Weights of a small GPT-style language model, trained from scratch on English Wikipedia.
Size: 13 layers, MLP 2560 quick GELU, vocabulary 8928.
Architecture: RMSNorm before each block, rotary positions, no biases in attention or MLP, untied embeddings.
Training: a variant of Muon for these matrices, 1144M tokens, 8729 steps.
Each number is 128 + 32 x the weight over its row's rms, rounded and kept within 0 to 255. Layers, rows and columns count from 0. Numbers have three digits each. The size before them is the row's rms in percent of the matrix's.

# layer 7 attention query, 640x640, rms 0.054, rows 588-639, columns 520-559
120:176152144166136123104089139116080107162131142088159131117112138183164041147058158120129104146164110185125162156120167101
088:110146012126158123143105124094120124094128095188189094065106119086145176128094128164120142179196117132131056115101137120
101:141084135182099151103132151130107153143119066145097117084101152111167120119112153209144211140132166148086141129122155048
095:123124136153125097141102180117155098102092053217125145117150115076138143050094102133164171105124146157133122082083109143
093:129148124141138136149146111122135118150125136141068112170117151144061113151150136129123140115146100189116186145148118182
100:147077105159136120071083123090109184154176067137191111158151092102162110081127168197103136081103141110125144171182107051
113:108185099068138124132183122159107153192187164161090174095127128134165106115162073139141183115113091090105112126120118106
101:128142167185118140124141171097104131131105115150163125088151142113103130114042135142095169104150140101220170155200113122
100:173040147084120144127131119189142146128106182141120145153141130140077115147105152140177084102070104114072101129173139129
092:112130186125145135144118213101148096088069119104160092134163116085106132119134151108113145172131126086195144088160156125
103:180116113103100130060065087091147116136146110153146143121092131129079123134130158123133162094080143091103092127155175153
089:205066168104099144117088113109168131102130119127135144104135129122104123127161090116119105115123099101133155093135145116
098:098147111141178127067130145144122137109118077170125118125136142148137179211130149167190107170114173192115106101100065100
099:103084171136094146156160123180117104052115090126159122113144124147073140121131107114121136092172152165116100143113110134
095:094108098130176161082105126167114202112158147106079171172098111120141191102153116213162088092127092149122134124141103166
107:109119080152113134187111148124116123191152116065126119139102151130166156097175091117209147149111149130146081081119125155
104:126106190127117084119192092168127193138182119172145155076148146142148148127147135169118137082122124137116089130144081104
095:101195138074140212121103068130137125131136144213211143064151126123139145142159128133158195130090141189113090059144130156
093:148040124137137205117176117173167093133147144137124090103144129066161077133164106177128129104103149129038158110094182139
095:100103112108113085154134145132162117134125107098121138118136146162113111154147057059104149099142122171121149086098174156
102:133096182087191109136180108159130119103204097158176181106149097185078211145113148140052163106050114095144066129132120108
099:114081162167135156166125138160134078138130163097178132133126102111141142156175072136128134148146172065143089172114165133
097:201095196124179127148174130107118155103073093147187076180152123078129168152156092151098134096077132180096116163104085148
106:192142143134096144154039086092095184180145151116141188125090135145132171108129081120087097103102090120139102125132135158
100:152089160159143107152105134113127124143074103119138079136132137122121110131137145144059128057134109149085127087126072133
090:113143126099131109159099145150108126109116134107131111184115169194149171087120094091096112094075086137138131124136093148
087:176098121125072113117161128093160138145129100124132173138143125119169149084130081066098129053121129135116124116109075167
111:125117067121138124149109113103120126143147155127146087073058089164119113133133117119144153128197119130105115136051104059
098:147134146115141124152150156073185107138110153128126110103182149106110134059119065112091203179078129152065093136126114079
079:137119157094113146102190084189168098121137122074123126083187138101160104075128100109106147119127137119125147180145126132
096:097146109151155103116082188085094132122148153057102115177107133119089177176115089086147106126121113173148087110158167133
092:099142097064108093118161112147131157078172108144167055162078216173149117207112158105143154078136135189080129158128132129
094:199150111127129171102124133173115116075105129072213100113144088106167107114096114110124133080173124116172159092149175097
087:094137106115150103060112138173133121169120104136045100133093129136106166125160109137102142099106128128097162201090134084
093:112139178109166117103186136095095168109130141123095105146101102083074166110083167176098128133104100084144169101108120139
095:133128084069118114097128125089044145149147129124176115113186150100102178140133094166092115088164149141131075120065131094
094:122188154149163133069156155090163121119113172050147096081148162115178190172157149180085165136160113072159145178149149117
119:145183040107088149090141155172148218091131132111190132156088173141134114152089160061080125158172147069112149128116112130
105:129088167096197095132144152102154097112081089113107141144141051049141135103132165138082114167121126166134146128110116156
101:183183059125147126172132122092083069122160122105122092094139144171116081102114157144146135089099129144174141114127115053
100:106157079202154130140142144086119115105095136086077089068083176077127091192158160165139166099164154126149104112117148160
152:098104126104126109154140149127086096090118130157146100091155139150123105202115104113132117156059186138117130114157121080
111:124201160176104157139170144156074124167188181113109141168103166121136140120168122081118153173139125127115135198131102127
093:157107159143106165120130074110194161102160113087111162102110144113139165162139121144108150127138107159182148098193091166
097:096159138180121098164211180163114157110148187124094100167161152142126135081122161121136091156122119110084161137072096123
121:125116157108106122149156134103100109049067141104110080130164104116135146145104087141120152124121099191138106082126163159
110:139132122134137183163141169106135139141120199128130099143094121122124068160110133119152134165133091149151135109145098184
103:157086136043152133093116128143141107150099159106113106096130174127118083142150167124112098165083117127119159076105165122
106:123149154125154118159124131144111152151152088109149127116187096160124138152126103148078172151121094099164092135153144159
120:116122139138150117123115110084144084117139148071151075118159106182175130137121100091085152128067125109100078098101133132
087:130143106154098097138127145060154109093124119120122112173185109070102144154109098192170122146113135184122169166083065109
120:170077146142069138063150163127090134092122132093099115102139124129132103085095094136125094077110113130085137147092103139